Part of a small language model's weights.
Size: 14 layers, width 320, 10 heads of 32 (5 for keys and values), MLP 832 SwiGLU.
Architecture: rotary positions, no biases in attention or MLP, untied embeddings, normalized queries and keys, attention and MLP in parallel.
Each number is 200 + 20 x the weight over the matrix's rms, rounded and kept within 0 to 999. Layers, rows and columns count from 0.

# layer 11 MLP down (transposed), 832x320, rms 0.0894, rows 664-671, columns 0-63
200,245,194,200,189,204,170,215,197,192,189,174,172,205,166,194,212,197,175,169,207,217,203,169,174,207,179,205,205,228,195,224,211,192,194,206,233,197,184,172,205,203,219,198,236,223,152,186,165,218,189,204,200,190,218,183,239,211,238,200,189,159,190,166
214,212,218,182,201,213,223,202,219,202,206,206,191,174,193,179,195,195,198,205,210,190,206,237,208,237,348,202,201,200,176,201,191,191,222,185,202,189,213,183,192,218,204,206,205,189,258,200,231,137,214,194,153,218,211,221,210,179,207,179,177,168,188,197
191,175,207,190,209,240,204,182,216,209,183,205,170,199,198,207,182,194,171,180,197,190,193,211,170,223,199,213,234,168,191,191,191,189,231,176,187,198,216,232,193,189,227,206,180,198,151,184,218,210,195,180,192,220,247,219,211,186,205,186,190,217,181,182
213,202,194,214,189,222,227,201,211,201,204,222,230,187,190,174,185,231,214,185,198,179,179,186,193,212,187,193,188,243,182,178,245,169,214,202,205,171,243,168,195,218,206,202,193,193,263,185,186,195,198,203,207,174,179,204,203,207,209,191,186,180,217,219
211,222,175,213,207,189,218,196,190,181,183,164,176,182,204,163,184,179,183,229,228,166,170,214,204,188,147,214,185,211,202,180,207,202,188,192,201,212,230,170,230,186,233,185,213,187,180,195,241,214,240,208,218,185,216,239,189,218,218,201,193,191,207,208
195,212,167,209,213,196,196,205,207,199,200,176,200,203,205,160,222,182,210,177,224,213,217,195,180,219,241,210,252,216,204,228,178,178,167,216,213,210,161,225,175,161,187,156,160,205,236,196,190,165,191,206,223,172,165,224,200,195,212,185,182,201,217,231
210,201,168,180,233,186,167,217,197,177,233,185,206,207,188,215,199,189,160,220,236,224,181,190,207,198,197,217,210,195,216,190,200,207,137,182,197,210,183,170,219,204,195,186,159,250,183,166,196,254,179,208,229,194,196,170,186,201,197,218,191,183,194,191
169,170,234,209,199,156,203,198,202,203,216,204,197,204,201,190,218,224,159,204,188,204,195,214,210,242,206,213,210,194,189,210,199,180,182,184,176,164,222,200,173,191,204,193,202,184,231,189,183,244,149,188,193,220,183,174,191,191,224,213,206,206,217,232
# layer 11 MLP gate, 832x320, rms 0.0871, rows 665-671, columns 0-63
152,213,211,205,214,200,181,189,191,184,231,163,195,215,219,198,213,211,178,197,216,187,206,202,215,190,200,178,200,183,210,190,181,205,198,189,207,204,189,162,212,159,198,215,167,188,214,206,186,188,187,171,187,182,219,218,192,206,207,203,223,206,183,201
167,165,188,181,218,207,221,213,182,158,182,197,229,202,201,176,193,187,196,231,194,220,200,197,212,187,180,221,232,170,175,223,174,187,234,191,234,221,204,180,193,163,219,193,195,169,167,177,210,236,199,202,179,213,212,205,230,210,191,179,220,188,176,185
163,221,199,223,199,214,211,174,214,214,224,158,209,187,184,192,236,191,177,189,149,236,154,179,208,201,173,236,224,245,184,199,249,226,238,189,194,235,185,185,222,207,204,236,180,196,181,235,193,224,172,207,183,225,220,215,212,186,192,211,193,174,199,218
181,216,232,217,255,169,198,186,189,182,173,227,240,207,160,204,193,205,178,201,159,247,185,219,175,230,183,206,213,200,202,215,208,207,199,202,222,212,201,171,182,167,177,242,228,173,186,190,200,212,188,173,226,203,198,243,226,202,247,205,171,191,202,136
198,195,204,216,217,223,201,208,172,204,185,195,209,192,223,182,220,201,195,189,185,224,214,221,204,227,167,140,223,195,191,184,191,204,187,198,181,183,185,178,224,205,207,217,214,220,187,227,228,186,176,201,216,225,218,190,169,230,222,188,202,190,205,201
201,214,165,200,183,181,202,202,178,179,186,167,243,191,179,214,178,196,170,203,173,238,180,180,212,221,183,195,215,167,220,195,193,196,188,211,186,190,167,200,214,201,200,193,177,198,190,207,190,192,196,219,209,243,184,237,216,215,164,198,207,213,214,204
195,186,193,185,157,187,224,215,174,200,183,185,213,182,195,232,197,225,200,228,174,206,171,212,186,179,182,187,222,188,197,221,193,229,170,178,212,198,210,191,204,202,204,187,232,201,188,234,210,212,237,233,193,206,224,233,165,257,177,246,205,206,190,197
# layer 11 MLP up, 832x320, rms 0.0917, rows 665-671, columns 0-63
172,171,198,223,209,196,178,213,194,212,203,199,204,175,193,176,220,199,215,203,190,185,236,207,211,153,202,255,230,182,183,194,190,231,209,234,247,153,190,182,209,185,191,253,195,187,211,212,196,193,208,165,226,145,198,202,216,186,187,222,199,211,193,179
180,219,204,228,215,163,178,177,203,220,228,221,199,206,209,192,208,163,229,201,218,217,194,178,211,221,200,212,192,198,213,193,186,207,160,184,174,197,162,179,228,208,188,191,150,220,217,202,192,186,221,219,204,224,193,215,166,163,181,225,180,198,210,214
165,197,203,197,198,213,202,229,245,238,198,184,218,201,189,194,192,180,215,221,162,181,226,228,227,228,207,226,183,206,245,176,181,189,187,209,204,221,267,221,189,140,183,203,180,175,224,131,195,215,195,178,178,174,213,206,177,191,242,236,178,198,210,180
165,193,236,172,174,206,188,212,243,216,210,192,172,165,219,203,193,201,213,167,181,184,200,201,206,197,192,223,203,181,170,197,186,219,206,250,183,178,185,249,181,228,211,176,189,227,182,166,242,209,230,167,171,215,202,175,142,208,189,215,198,165,176,214
182,153,239,203,181,222,204,182,187,208,140,196,198,213,205,213,221,215,179,189,223,169,181,243,208,197,187,222,223,203,201,218,231,230,220,194,181,208,198,171,215,197,215,202,200,181,166,209,206,218,226,165,233,211,226,206,196,212,183,173,203,160,166,231
186,150,179,197,169,208,198,223,212,192,214,199,232,206,208,179,184,201,185,212,179,207,177,183,214,216,200,229,199,178,187,201,211,187,213,206,210,246,234,215,178,178,191,202,202,191,173,233,222,196,213,208,206,203,203,201,214,211,188,165,164,217,212,203
186,220,195,190,185,230,184,220,190,201,202,180,199,193,198,167,225,194,207,193,202,214,190,185,171,202,200,266,202,196,171,187,211,203,205,187,238,217,181,207,201,197,214,217,205,227,195,176,212,203,182,178,169,221,201,164,238,158,238,203,206,207,238,215